Each number is 50 + 10 x the weight over the matrix's rms, rounded and kept within 0 to 99. Layers, rows and columns count from 0.

# layer 5 MLP gate, 512x192, rms 0.0568, rows 431-467, columns 0-191
38 57 26 64 61 61 44 42 57 44 46 52 60 55 59 39 48 53 61 49 56 32 53 53 49 68 41 74 40 42 52 27 43 50 55 42 42 56 47 58 41 73 49 39 63 40 51 37 56 42 47 54 47 32 64 39 54 49 46 61 67 66 39 34 51 57 52 57 52 55 55 53 63 58 55 57 56 54 36 67 42 32 59 57 50 61 60 48 52 43 53 61 57 47 47 49 52 43 50 48 49 62 47 53 58 54 55 41 55 55 59 62 53 53 48 55 59 48 42 53 64 58 49 65 54 55 48 41 52 51 41 52 56 39 36 60 72 55 51 47 54 51 47 57 43 48 37 46 40 56 48 63 57 38 54 59 51 29 44 50 24 34 43 39 55 42 62 56 48 46 68 51 64 38 43 50 51 57 53 37 67 64 51 53 42 39 39 25 57 46 46 57
51 58 58 52 68 55 35 45 52 62 49 58 52 48 57 42 72 38 65 50 37 50 58 55 47 67 45 56 78 54 29 36 51 47 46 50 56 56 41 53 48 43 39 32 47 59 59 44 51 35 60 69 50 43 43 53 50 44 43 63 51 45 35 42 54 35 40 45 51 40 49 54 43 48 65 32 47 40 54 52 59 46 60 45 55 59 32 56 67 46 71 48 47 51 53 51 47 39 54 47 48 39 42 40 59 36 55 58 50 43 45 50 55 41 45 51 34 61 42 41 50 48 32 36 61 59 50 55 61 49 55 52 41 33 49 39 70 40 28 61 57 53 64 46 47 47 56 49 54 50 52 43 37 59 61 40 53 54 51 40 43 56 57 42 33 54 58 40 51 46 58 53 56 40 69 44 58 41 61 22 49 55 42 50 48 56 29 53 53 50 64 33
28 53 70 60 65 40 54 43 46 56 52 39 38 67 63 42 48 43 46 57 32 62 49 45 56 42 43 65 47 55 39 47 55 57 47 37 54 74 54 39 45 53 57 52 52 64 29 37 65 42 56 46 43 43 49 41 44 53 60 60 42 60 48 41 69 45 46 55 50 39 50 70 45 63 42 50 62 60 48 44 48 41 55 54 49 43 50 62 48 51 50 45 56 36 38 54 36 56 28 54 37 57 56 61 20 55 55 45 62 41 57 52 66 47 45 45 50 70 54 48 64 44 51 52 67 34 55 63 41 70 57 48 58 53 57 60 53 53 33 45 44 65 59 45 46 55 43 54 54 56 57 59 52 50 19 46 54 60 58 47 52 63 55 53 52 31 66 34 55 45 69 44 51 46 37 38 59 34 46 64 59 43 43 59 34 55 67 54 44 52 55 65
67 56 54 54 51 50 45 40 38 39 55 58 44 35 59 45 52 53 51 48 52 46 40 49 69 42 35 50 59 53 52 51 36 57 41 42 52 43 52 37 60 57 45 58 42 20 48 49 60 44 38 43 40 61 59 44 46 43 70 50 39 62 48 48 65 52 57 41 47 56 46 48 55 59 55 43 64 32 54 53 58 73 58 38 45 41 58 64 48 40 37 64 36 58 39 49 39 62 53 55 57 49 41 53 49 48 52 41 63 33 67 62 39 56 46 52 38 50 44 35 50 56 43 51 31 50 31 51 55 57 55 67 55 28 31 42 46 42 60 45 48 76 60 51 55 50 49 62 55 56 57 52 37 42 61 74 54 43 34 59 60 38 46 70 47 36 26 37 43 63 44 52 49 51 35 49 52 49 44 56 47 46 48 62 40 48 60 65 47 65 48 34
46 53 60 55 63 64 46 43 46 46 46 53 49 54 34 44 55 41 56 54 51 71 54 58 46 43 64 48 34 55 74 58 56 56 43 48 45 53 40 54 53 49 70 35 40 36 44 56 55 32 40 40 50 39 49 45 57 56 53 48 45 55 45 18 53 53 50 46 51 57 67 51 62 64 68 39 63 34 43 73 58 60 49 52 54 53 64 49 56 41 55 67 55 44 31 52 55 37 43 53 43 51 54 52 52 54 58 40 62 34 46 46 57 61 52 29 54 54 32 61 37 35 40 52 42 63 66 54 46 38 51 56 28 32 59 55 46 60 60 66 56 43 47 55 41 48 30 29 62 44 76 63 54 53 62 28 40 48 69 48 49 40 60 34 36 42 51 37 42 44 52 63 47 43 47 61 67 69 53 38 59 74 46 41 70 38 46 51 34 49 43 41
48 45 51 43 50 43 63 49 44 46 48 40 51 41 50 55 45 36 38 58 41 43 49 67 41 50 45 43 49 51 25 46 48 34 62 39 57 53 43 59 47 48 45 55 60 64 39 73 48 57 57 47 32 56 55 32 60 48 45 36 41 43 48 48 47 53 44 27 40 64 59 31 44 35 50 57 64 46 32 58 58 66 58 57 34 47 37 43 54 50 48 29 45 61 41 46 29 50 57 47 34 52 59 49 40 58 56 43 57 34 56 35 63 69 37 29 61 68 65 32 38 53 38 55 40 67 56 49 53 57 50 41 57 46 34 46 52 45 38 49 26 60 64 59 58 42 48 50 66 42 55 62 44 43 43 56 67 32 52 51 49 34 41 37 47 50 61 47 55 40 47 51 59 48 42 64 42 38 58 43 57 53 45 48 52 54 54 54 48 50 48 55
44 40 62 43 53 47 50 52 58 46 63 54 50 54 45 59 57 50 52 56 46 29 42 46 29 39 60 48 52 42 55 46 49 55 44 56 49 51 46 40 42 55 41 55 43 55 44 46 54 38 60 58 39 48 43 58 40 58 49 68 49 63 47 58 52 42 36 43 40 50 49 43 60 41 71 53 41 64 60 52 30 69 66 41 42 51 75 55 53 46 37 41 38 52 45 46 54 37 29 50 47 55 57 57 51 50 62 58 58 49 43 64 36 64 48 64 49 45 52 62 60 69 57 53 64 52 57 52 53 50 43 59 67 52 34 67 69 47 35 68 78 63 48 69 46 26 41 52 38 59 68 35 52 48 41 49 44 61 37 44 43 52 37 53 59 52 49 28 46 73 54 47 47 37 42 72 60 46 39 55 62 57 48 50 40 52 49 36 30 36 64 48
41 37 43 47 54 43 57 43 55 52 67 53 34 58 41 59 52 54 60 49 51 55 48 35 45 35 42 52 42 74 39 52 53 60 62 43 56 54 50 37 41 51 45 64 51 43 36 39 50 67 45 49 49 55 53 41 49 59 50 49 50 57 55 50 31 65 49 60 39 49 27 47 34 70 60 51 35 61 47 43 59 44 62 42 36 42 56 62 40 49 52 44 56 47 62 63 61 62 47 67 43 40 41 49 49 50 51 33 50 62 75 48 29 52 60 42 43 59 54 48 49 49 41 47 47 38 47 58 42 50 46 33 52 57 55 54 49 46 60 36 54 46 42 52 68 60 53 46 38 62 26 48 29 39 41 51 48 39 40 32 48 51 71 47 65 70 63 44 58 54 47 42 55 56 52 44 64 55 50 54 51 53 44 42 56 48 40 51 52 46 57 55
51 46 39 40 57 44 52 47 43 64 50 54 52 68 70 61 50 64 55 49 41 36 38 62 51 52 42 51 42 30 53 37 63 48 37 43 51 35 58 63 61 56 71 50 39 54 38 49 56 47 48 55 46 63 44 53 52 59 55 43 37 70 44 37 54 59 35 33 58 39 50 58 57 52 63 57 27 47 51 37 56 41 40 51 43 43 60 40 41 44 53 23 52 46 46 45 49 37 47 42 47 47 53 66 61 55 43 59 49 29 41 33 39 49 57 60 41 55 49 52 55 29 52 48 47 36 50 50 71 48 40 36 49 43 39 50 51 42 55 39 38 41 45 33 49 36 52 39 32 28 35 46 56 39 46 44 45 40 42 23 46 61 58 51 44 52 54 37 61 50 47 35 62 54 67 71 46 36 56 55 51 43 52 50 46 47 58 35 51 61 39 47
40 60 39 56 26 52 60 43 59 60 41 55 50 44 43 48 46 51 49 55 54 48 41 46 65 52 44 58 52 51 50 31 47 59 61 51 61 69 47 38 36 51 63 23 57 44 47 45 48 36 63 62 58 49 53 49 65 52 56 32 60 47 31 36 57 50 69 34 31 43 53 49 51 43 36 58 45 35 46 53 50 46 82 65 43 44 63 64 36 53 47 52 41 60 40 48 51 54 59 50 57 33 60 35 40 63 63 42 36 46 49 41 48 68 54 47 74 53 69 30 33 56 54 52 55 40 38 45 41 64 55 51 52 50 56 73 35 64 39 44 58 33 37 47 39 54 53 50 67 50 46 41 64 35 49 39 41 48 44 44 48 51 82 56 56 48 33 57 70 63 44 49 51 36 37 68 57 66 59 58 43 44 53 59 49 45 35 45 30 41 28 54
62 52 47 52 67 74 34 60 43 47 53 47 42 41 41 25 31 53 43 27 57 55 36 52 50 50 67 44 70 45 56 45 46 54 40 51 72 56 51 26 54 45 57 47 48 48 45 50 60 58 44 34 41 44 56 52 54 64 35 47 46 38 42 54 35 54 53 36 30 50 65 46 42 39 61 55 70 42 50 64 50 47 48 44 50 53 41 55 46 53 51 50 43 46 47 55 60 50 59 39 43 50 44 36 51 65 76 41 39 58 42 51 60 49 54 45 58 51 66 60 56 28 48 68 40 47 52 52 32 51 41 46 58 58 63 34 38 66 61 52 60 38 46 49 52 57 28 31 35 55 52 43 47 48 59 41 55 45 54 65 42 36 53 45 45 48 27 47 50 57 49 42 35 45 47 44 39 56 50 58 51 63 35 81 46 59 51 57 57 46 21 42
62 41 46 62 49 45 44 45 55 55 59 52 73 60 57 52 40 45 58 62 55 55 58 66 52 45 63 46 38 61 63 66 41 36 46 37 36 52 64 38 57 60 48 56 54 40 43 39 38 63 40 55 53 42 41 34 41 51 55 53 50 62 56 50 47 47 44 33 47 39 71 31 59 48 77 43 45 51 52 39 46 51 40 74 47 64 48 68 51 34 56 66 60 72 42 70 43 46 60 51 55 49 40 34 50 56 49 56 50 52 60 45 32 40 61 54 50 50 54 58 38 51 48 42 57 38 49 31 67 49 38 63 44 41 47 49 49 59 52 41 51 45 57 52 67 49 49 31 43 47 47 64 52 54 56 72 42 47 52 36 55 53 55 50 60 40 63 36 66 38 46 34 48 52 58 43 57 52 40 56 53 44 42 57 65 31 46 44 41 51 39 57
51 61 41 53 39 57 47 45 66 20 39 62 53 52 55 54 21 31 34 37 52 57 62 39 69 61 55 46 53 43 46 46 48 44 65 29 65 48 54 53 42 45 57 52 55 45 57 57 34 41 49 31 74 55 51 57 67 44 49 66 39 53 44 64 53 58 48 77 63 68 63 62 49 49 65 67 65 55 28 44 56 46 67 29 61 41 53 59 59 88 54 38 40 53 27 56 48 46 46 42 53 51 46 43 44 45 47 38 59 30 51 57 42 60 61 58 53 50 57 54 22 46 50 42 39 44 63 64 56 61 49 57 39 52 55 37 61 55 61 50 57 48 49 44 70 53 49 33 49 49 38 39 59 43 64 42 59 65 42 61 59 71 46 45 53 64 34 55 22 57 49 37 58 44 42 55 41 48 60 57 56 46 51 66 36 44 50 47 29 53 36 45
50 58 58 54 45 36 47 57 50 58 50 48 65 39 68 37 46 54 46 47 58 51 61 41 50 56 65 51 42 42 58 50 60 41 40 46 60 32 53 61 53 53 44 37 50 52 50 50 52 44 27 45 54 56 57 41 49 30 60 72 61 63 46 55 46 59 50 70 28 43 42 46 40 50 52 47 64 51 54 33 42 56 56 49 62 50 56 52 43 49 41 55 47 47 47 42 47 44 31 50 74 36 47 45 49 30 46 42 34 31 65 57 64 54 51 49 55 65 60 62 43 46 48 65 64 37 62 46 50 51 50 53 41 58 55 44 59 60 46 59 62 37 45 49 65 55 40 68 45 48 48 41 59 50 49 67 57 54 55 50 46 42 60 50 51 62 55 50 76 38 56 65 50 71 58 63 31 56 53 44 47 58 53 58 50 43 44 54 75 59 58 61
66 64 56 58 68 57 61 59 56 52 51 55 56 56 58 44 48 54 58 52 43 48 41 52 52 62 48 64 54 47 46 49 47 49 30 53 50 43 46 38 47 41 40 51 59 42 59 50 45 55 44 54 53 59 56 44 60 49 44 55 73 22 64 59 45 50 64 44 49 47 29 36 30 51 57 54 57 41 75 53 61 44 39 53 41 53 34 43 27 53 55 54 47 65 44 53 59 53 39 54 46 48 53 40 64 55 51 59 58 46 65 59 24 44 63 50 32 30 58 37 40 64 43 50 57 40 51 72 46 57 37 57 63 54 45 60 63 42 46 69 55 62 50 53 66 47 64 64 27 53 43 50 71 56 52 46 58 28 56 52 41 54 68 55 51 41 53 61 56 56 54 51 48 38 61 35 56 35 39 55 57 58 60 45 59 54 51 63 46 46 37 61
45 48 38 40 63 55 51 52 64 33 35 43 56 43 56 42 35 47 68 43 53 43 41 61 60 51 64 59 44 55 42 41 55 56 46 54 57 59 43 42 60 62 58 51 41 49 58 55 55 38 59 37 52 43 49 68 50 44 58 65 47 43 57 67 55 51 37 35 51 22 38 46 63 58 35 50 52 34 23 53 62 50 23 62 27 52 60 47 37 64 55 53 52 56 37 51 73 56 52 68 51 47 62 48 48 52 57 57 64 50 75 51 47 56 65 42 22 76 57 42 46 64 48 45 36 46 47 46 50 58 41 51 58 56 52 64 71 53 59 41 45 57 50 51 42 70 51 36 47 56 62 48 59 52 67 50 67 44 43 56 58 45 45 54 46 47 27 39 52 41 64 52 41 35 32 51 62 31 52 62 38 24 52 39 48 49 55 55 67 56 41 64
45 56 49 54 60 65 64 53 52 43 52 44 66 55 54 45 58 30 27 62 55 46 43 48 66 52 61 45 55 44 44 57 71 53 53 53 45 60 38 50 59 48 65 50 45 55 71 57 33 52 44 49 57 55 57 45 50 50 61 40 52 43 40 69 49 29 62 51 35 43 41 42 61 41 45 45 50 73 56 55 67 64 31 61 50 43 49 41 48 58 53 43 77 62 62 53 46 47 56 71 36 50 51 60 50 41 51 53 51 57 30 46 59 44 61 51 50 53 44 50 50 68 60 68 29 56 50 40 60 53 40 59 44 32 50 49 54 59 60 42 56 60 77 48 59 41 48 35 42 39 54 39 66 46 50 47 56 64 59 45 30 55 52 42 43 56 34 61 34 51 48 51 48 60 69 51 40 37 42 48 63 51 51 48 50 40 67 56 56 53 50 42
74 54 49 52 51 37 57 39 67 32 38 42 62 47 46 29 56 69 73 74 40 40 61 58 73 47 45 58 37 71 57 51 42 31 57 48 56 46 64 58 69 44 43 45 39 36 57 40 61 40 47 63 59 38 40 42 65 62 49 21 73 30 57 51 59 83 42 43 57 42 51 60 47 62 29 39 34 57 44 69 39 59 47 31 59 37 45 61 42 48 50 34 40 57 60 31 38 46 49 34 49 59 53 50 31 49 44 46 55 61 44 49 64 67 54 56 49 40 44 42 45 48 53 52 44 55 26 51 64 60 43 66 67 56 48 63 49 41 28 58 50 57 41 36 46 45 47 53 51 58 52 40 58 54 47 57 66 58 54 50 43 49 57 52 54 58 33 62 54 43 62 40 48 51 55 79 53 71 61 35 60 52 73 54 45 53 43 52 49 61 49 61
39 56 56 38 54 48 69 53 62 54 51 52 41 39 39 36 49 56 54 46 44 59 43 58 46 45 55 57 60 30 59 46 41 48 45 38 46 47 53 49 41 21 51 44 41 48 55 47 35 55 60 60 54 79 42 58 52 48 49 47 37 35 33 54 69 48 34 63 46 69 54 24 61 46 32 39 52 62 48 52 56 63 47 47 43 66 47 69 44 43 52 59 56 52 39 55 50 41 41 37 56 51 49 51 53 39 71 42 65 32 55 62 53 56 52 52 57 66 44 46 41 62 41 36 44 59 60 42 39 60 48 46 21 50 44 53 51 39 48 50 36 54 49 71 55 44 39 52 69 30 53 37 46 48 56 62 61 63 42 51 39 66 42 41 52 54 71 42 59 46 49 55 47 53 47 51 39 44 45 57 41 72 51 52 42 32 51 46 33 31 44 61
72 60 35 57 52 46 56 48 57 56 46 37 57 35 53 48 43 48 73 39 51 57 55 50 54 51 61 45 57 55 55 61 49 68 46 40 62 39 41 45 48 57 39 41 61 46 28 62 47 55 43 31 45 56 46 58 64 38 54 44 51 51 62 53 51 37 55 46 58 47 38 53 52 63 59 52 61 58 50 48 49 47 38 62 60 65 56 52 44 50 67 59 59 53 48 60 65 52 41 41 66 74 53 58 70 59 46 68 30 40 59 51 55 68 56 60 62 59 32 52 49 45 64 52 35 54 61 51 37 51 53 50 58 44 36 48 56 48 53 51 55 51 74 60 45 48 45 43 44 49 41 44 62 51 55 42 40 51 40 35 48 51 36 50 50 44 58 25 53 37 61 46 51 44 36 58 52 49 51 57 64 58 43 49 46 40 52 39 45 64 59 55
34 62 53 51 75 38 44 43 62 53 38 37 53 54 40 38 35 58 35 50 58 46 47 47 55 42 65 51 51 43 55 52 56 57 56 44 56 44 43 45 55 68 41 44 50 76 51 40 62 49 53 41 36 40 41 47 58 43 61 41 71 73 46 56 46 44 38 44 47 52 43 68 47 63 55 41 41 48 55 30 69 67 43 69 47 36 57 50 57 67 64 35 68 55 35 47 52 58 58 67 43 68 36 49 71 61 44 37 45 35 55 49 59 35 49 71 25 49 50 47 60 48 42 52 51 41 46 56 56 51 45 56 44 48 39 61 26 45 59 43 50 64 57 42 42 44 35 40 57 57 43 67 56 34 49 58 45 39 39 38 37 40 41 45 36 51 56 35 60 47 56 39 45 48 55 48 50 62 64 53 44 35 48 46 46 52 48 56 54 40 40 61
57 53 42 47 58 33 50 49 35 38 53 39 28 61 36 49 62 60 55 35 65 54 52 34 59 65 35 39 55 54 50 39 57 29 54 41 65 44 43 44 43 53 59 50 60 40 46 49 56 35 56 67 65 35 46 58 59 51 44 50 38 46 37 43 45 48 52 40 33 47 52 50 31 58 52 45 28 49 56 67 55 49 40 43 61 49 41 48 54 59 49 45 61 43 57 62 40 59 60 51 50 47 58 41 29 46 52 56 42 55 63 49 47 49 60 34 49 44 63 43 39 52 25 32 40 59 43 49 48 65 37 37 49 50 52 49 50 27 37 50 58 62 76 48 64 53 39 48 59 44 48 41 67 57 46 56 72 34 30 52 45 50 64 64 42 58 47 44 58 57 49 36 65 60 66 56 57 56 61 49 57 42 48 48 61 57 31 44 56 49 68 58
39 62 55 41 31 51 51 80 54 34 40 44 37 52 58 51 73 65 55 53 48 57 57 45 66 63 48 52 54 45 37 35 61 50 62 45 45 30 53 34 42 73 50 56 57 48 43 58 46 55 44 48 38 39 58 56 66 43 48 28 49 63 65 40 64 47 43 36 71 49 41 59 55 38 51 57 44 34 53 66 45 45 58 38 55 58 60 42 69 43 44 61 40 56 43 69 66 56 36 51 43 57 44 33 36 71 54 64 46 48 59 42 47 59 60 53 46 50 42 31 66 63 50 42 38 61 47 45 61 50 41 41 37 51 54 68 51 48 49 43 71 51 52 39 33 61 64 68 50 54 47 41 48 51 67 42 66 69 40 41 30 45 36 34 34 32 43 47 53 47 67 63 42 51 49 59 60 71 48 45 47 50 49 44 52 26 76 41 65 47 42 36
67 47 55 48 39 56 66 66 54 48 43 44 47 21 43 55 70 63 43 54 33 46 44 58 47 49 54 47 60 35 26 55 49 51 35 49 47 53 35 41 43 49 53 55 50 62 51 48 38 49 52 55 47 62 52 42 35 48 38 62 57 52 49 63 63 48 39 58 38 47 32 39 43 48 52 59 57 51 57 52 47 43 38 70 43 50 52 54 63 59 58 34 36 48 52 50 55 67 46 45 48 54 60 49 46 59 57 37 54 56 29 43 56 47 49 57 40 56 50 40 47 59 45 42 58 60 53 57 40 43 60 59 68 68 70 49 40 26 58 51 60 63 54 56 54 27 51 46 42 48 62 58 44 54 68 57 60 49 42 62 62 49 78 44 65 50 48 52 71 58 24 60 49 43 59 50 41 49 52 54 38 51 42 40 40 63 65 45 70 48 71 52
38 51 42 55 57 55 35 63 46 44 49 53 55 41 51 50 42 46 58 58 78 39 55 49 62 44 44 37 49 66 70 41 40 65 32 43 42 45 33 51 36 65 50 41 40 41 39 54 66 35 44 49 45 48 61 38 79 34 66 46 38 46 61 43 59 55 52 47 36 60 38 38 48 65 24 39 48 50 50 64 35 66 39 63 63 58 63 40 40 43 48 59 46 48 53 64 39 51 58 11 55 41 45 25 37 64 58 56 33 36 59 70 59 59 59 51 70 46 63 68 47 46 44 48 58 47 35 37 33 45 47 47 41 36 50 42 50 58 39 59 49 42 56 49 39 56 50 41 50 43 40 38 46 55 29 42 58 61 57 48 38 46 49 48 40 52 35 60 59 45 47 43 59 49 65 73 35 45 59 55 48 49 66 65 50 66 54 40 56 45 52 40
56 58 45 42 38 47 53 53 50 47 71 54 44 33 37 69 34 49 42 63 54 59 38 61 45 50 56 41 49 48 58 43 52 48 42 42 61 50 41 57 53 67 42 55 51 58 42 38 49 60 38 52 52 37 37 51 60 58 45 73 63 48 38 35 23 52 52 51 51 57 52 55 33 61 72 45 61 51 40 52 60 36 45 62 49 40 57 72 48 47 54 30 47 46 69 49 49 41 43 40 34 31 53 48 38 53 65 47 53 78 51 53 35 34 38 23 59 61 54 40 32 43 48 51 36 52 60 57 48 48 53 55 53 45 64 44 43 48 53 37 37 45 59 45 38 44 34 52 73 55 52 48 55 56 41 42 49 50 51 67 30 44 53 43 52 44 60 36 45 48 43 54 33 47 79 47 54 52 37 47 45 44 66 53 62 73 54 46 51 57 49 62
52 38 32 48 54 69 45 33 60 43 58 50 50 41 51 47 50 62 46 50 20 50 49 46 53 40 68 66 36 34 64 44 45 21 43 65 57 61 42 64 61 66 51 48 43 52 67 45 73 42 38 47 56 40 34 60 64 40 58 39 54 38 54 48 56 77 48 43 58 35 41 48 33 44 22 46 41 37 44 40 50 72 53 52 35 72 58 41 32 46 53 42 38 52 53 57 48 39 54 57 49 58 46 44 48 47 56 50 53 42 60 46 56 53 41 47 53 61 40 38 63 61 47 59 65 39 58 57 51 40 52 53 60 65 68 53 52 38 61 43 57 48 33 49 49 33 55 46 59 50 23 60 62 57 68 56 66 41 42 52 55 51 56 40 46 59 54 42 47 51 49 40 54 46 52 48 49 61 70 36 42 52 31 39 45 60 48 34 56 48 46 51
51 48 48 53 51 50 61 59 26 42 44 46 31 54 50 50 43 46 47 60 45 49 59 50 51 64 56 50 51 26 54 63 60 45 57 40 42 48 39 40 55 51 73 40 44 56 42 64 46 64 41 32 57 45 63 51 61 68 35 46 55 59 47 63 58 37 37 47 48 37 42 41 57 59 56 48 46 38 39 48 36 43 42 45 49 44 43 54 61 55 45 70 35 48 54 54 38 61 35 50 43 32 48 48 71 63 61 35 48 57 45 67 33 58 54 55 39 60 58 60 45 53 55 44 49 45 50 43 37 71 50 42 35 47 42 54 53 40 57 56 45 64 62 56 49 46 49 54 59 55 50 53 42 42 41 39 55 65 65 53 29 49 52 42 48 50 57 49 48 50 49 50 53 50 46 46 69 43 52 65 52 58 47 73 58 59 51 60 36 46 51 51
51 50 58 55 54 70 56 68 51 52 56 69 50 46 46 54 48 38 58 57 45 56 47 27 62 59 55 43 44 47 39 42 43 50 48 56 39 59 33 59 48 59 40 37 59 31 40 56 50 49 52 40 50 36 53 58 69 58 38 70 63 45 43 54 33 59 61 46 55 60 49 36 44 45 49 48 46 53 23 67 36 29 44 59 49 45 38 53 46 43 49 52 39 64 35 37 57 61 34 41 51 64 60 50 47 43 45 43 49 53 34 56 49 57 52 37 39 59 41 65 43 53 34 59 47 69 53 50 47 49 38 43 58 54 43 36 49 37 61 38 39 40 36 54 62 56 65 45 46 65 47 65 46 49 60 45 45 29 40 51 34 53 45 61 55 66 61 56 58 51 42 54 80 52 56 39 50 56 42 54 53 66 35 54 39 42 47 43 46 41 48 53
49 53 46 41 64 57 44 59 52 54 50 53 48 48 66 35 53 60 39 55 43 40 50 50 45 40 62 48 55 64 47 33 48 40 62 46 37 45 36 50 43 56 47 38 30 25 64 54 47 52 24 32 64 38 41 47 57 49 59 45 46 49 52 55 41 50 61 57 62 48 41 44 36 47 52 52 48 52 48 47 48 54 57 32 41 40 51 54 41 52 33 66 46 41 69 54 47 38 39 70 65 29 53 63 45 32 47 35 43 57 56 51 37 47 50 47 44 44 48 44 67 50 45 40 49 42 41 46 52 49 42 68 27 42 57 56 53 30 62 44 67 42 45 48 42 48 61 39 59 54 43 39 45 30 36 64 52 50 48 48 52 54 60 58 47 60 46 46 43 60 66 43 37 35 49 53 44 42 32 56 44 39 47 41 51 50 61 40 38 38 54 45
50 40 51 31 42 59 43 39 60 48 41 53 42 76 44 58 51 55 43 40 49 41 42 68 76 51 81 61 61 52 41 55 47 59 63 49 63 47 53 53 41 47 51 34 42 52 49 43 40 42 42 44 62 46 53 55 41 50 53 64 48 63 47 52 48 62 27 54 33 55 41 32 46 70 47 44 44 58 59 35 41 62 54 44 50 48 50 42 57 38 59 56 53 40 45 54 49 38 39 58 67 30 49 35 62 42 44 44 62 60 45 68 61 40 35 61 55 50 52 28 49 42 53 46 43 27 45 73 37 59 65 55 31 40 39 50 52 34 65 53 48 53 63 51 59 60 59 51 58 52 50 60 56 55 32 50 64 57 54 45 60 64 47 55 65 63 61 60 59 56 55 61 34 44 37 52 64 33 43 41 46 45 42 33 66 63 60 43 48 48 43 72
43 48 38 57 39 51 52 64 58 47 35 50 50 64 53 46 67 49 39 35 40 55 51 47 53 53 59 42 47 75 58 43 57 58 53 45 59 56 69 52 44 43 47 45 37 38 52 51 57 58 47 57 51 50 73 47 51 47 57 52 53 48 48 58 57 41 39 36 65 55 44 58 41 51 51 41 59 26 50 38 62 43 59 58 49 41 61 59 32 41 51 44 77 58 39 39 41 55 57 60 46 50 45 44 75 42 41 61 52 47 59 59 41 59 60 66 41 33 50 48 62 44 58 57 56 33 57 57 36 50 59 53 39 53 57 52 39 54 55 48 60 46 36 40 51 59 39 49 58 73 38 33 45 65 59 61 55 45 80 55 69 37 66 36 36 59 39 38 62 41 49 31 47 39 47 61 48 48 53 42 54 47 48 37 75 47 42 43 56 45 33 46
52 58 62 40 52 48 37 58 58 57 61 65 29 33 43 38 45 45 50 45 54 32 52 44 36 43 53 66 45 45 66 38 62 30 55 41 52 55 52 31 53 44 65 48 24 51 40 46 43 47 40 41 59 47 46 59 63 41 51 40 47 39 40 54 49 60 38 63 35 57 44 73 49 48 56 30 66 68 35 58 53 55 46 56 41 33 73 53 60 38 53 41 43 51 39 49 48 50 47 43 41 42 47 71 50 71 53 41 45 45 46 60 64 46 59 42 47 43 62 80 44 53 51 32 43 63 38 31 39 61 60 34 53 43 35 42 41 40 37 55 57 44 72 58 57 62 29 45 70 42 50 45 30 44 72 62 44 48 40 54 50 66 50 53 46 54 42 47 68 49 48 42 48 49 42 48 32 42 52 47 50 56 49 40 58 54 49 45 34 37 63 47
59 59 43 54 59 47 61 48 47 63 41 47 32 65 67 41 24 46 61 63 33 59 45 43 52 46 40 35 45 74 66 48 38 32 44 47 40 61 37 40 48 29 61 67 62 46 51 66 43 46 48 47 59 58 53 64 48 71 70 71 65 65 47 36 68 67 41 43 54 57 45 72 43 56 45 37 50 58 51 45 50 47 52 59 60 51 36 49 18 53 35 46 50 52 42 52 46 39 53 55 50 57 60 43 44 57 35 46 33 35 65 57 56 33 45 36 38 49 31 49 53 31 36 62 43 53 50 57 39 61 34 47 50 51 47 64 53 60 62 43 44 58 59 37 52 38 55 53 35 45 50 48 42 40 44 66 46 45 54 39 46 48 37 56 44 50 50 37 59 68 68 29 35 52 48 58 60 55 41 45 53 41 58 71 48 53 55 46 60 55 42 37
68 45 47 70 57 68 51 28 62 59 66 51 48 54 39 68 43 36 59 62 66 41 45 42 49 40 32 69 50 44 66 42 35 38 36 51 27 55 52 36 56 31 57 59 44 64 46 45 35 51 63 53 22 48 71 53 47 56 60 50 54 68 49 47 46 46 48 43 27 46 53 64 59 52 67 57 50 44 49 49 61 50 49 65 31 42 50 34 37 59 43 63 51 47 40 59 55 44 53 47 33 46 64 24 60 42 43 57 35 39 46 38 47 44 52 43 60 63 48 54 46 48 52 41 39 54 53 52 60 60 51 47 52 35 52 42 50 36 72 55 37 32 48 51 56 48 33 65 63 41 54 65 44 61 64 63 52 41 56 46 56 46 49 53 57 42 65 62 57 30 49 48 51 64 48 63 70 63 55 48 54 58 44 30 61 57 68 55 49 45 64 40
45 54 53 61 53 46 65 60 42 60 47 49 36 59 48 30 72 43 44 49 49 47 74 60 60 50 52 60 40 64 42 45 71 69 49 51 38 49 55 32 40 47 45 43 55 46 43 59 49 44 63 40 59 47 48 62 56 34 58 44 64 41 31 44 65 41 45 76 56 54 51 24 50 43 56 54 32 44 51 49 44 60 62 68 43 34 48 49 69 59 53 31 46 64 23 48 48 68 49 55 49 60 59 40 56 38 50 43 63 65 50 58 34 36 47 80 74 46 72 58 33 61 46 32 33 48 65 58 60 53 55 51 64 48 44 49 53 40 45 45 51 57 36 55 46 53 43 51 36 56 49 39 54 46 66 57 58 69 60 52 34 41 36 55 56 50 48 51 71 55 39 54 54 46 43 60 53 49 76 49 65 47 52 51 58 48 53 53 56 36 48 37
81 51 57 51 67 54 41 37 61 51 67 59 54 46 35 48 51 48 51 69 65 41 39 35 74 43 61 35 50 54 48 49 48 46 50 44 61 65 59 54 55 43 49 53 38 66 48 32 44 56 52 63 37 49 59 65 31 59 53 43 47 32 49 58 37 54 50 70 60 46 50 55 43 45 45 45 51 58 51 47 58 68 51 48 46 55 33 64 21 49 61 61 57 73 46 59 57 49 47 62 44 61 58 62 50 56 59 64 69 40 58 43 53 45 44 50 55 69 33 56 37 52 48 42 48 21 45 62 59 60 44 52 58 48 56 53 41 43 66 54 63 75 58 61 61 52 37 60 44 75 34 43 53 44 44 41 52 39 50 69 54 51 59 57 56 38 46 48 53 60 53 46 40 52 61 65 57 33 59 38 48 62 48 55 66 54 74 58 61 53 23 57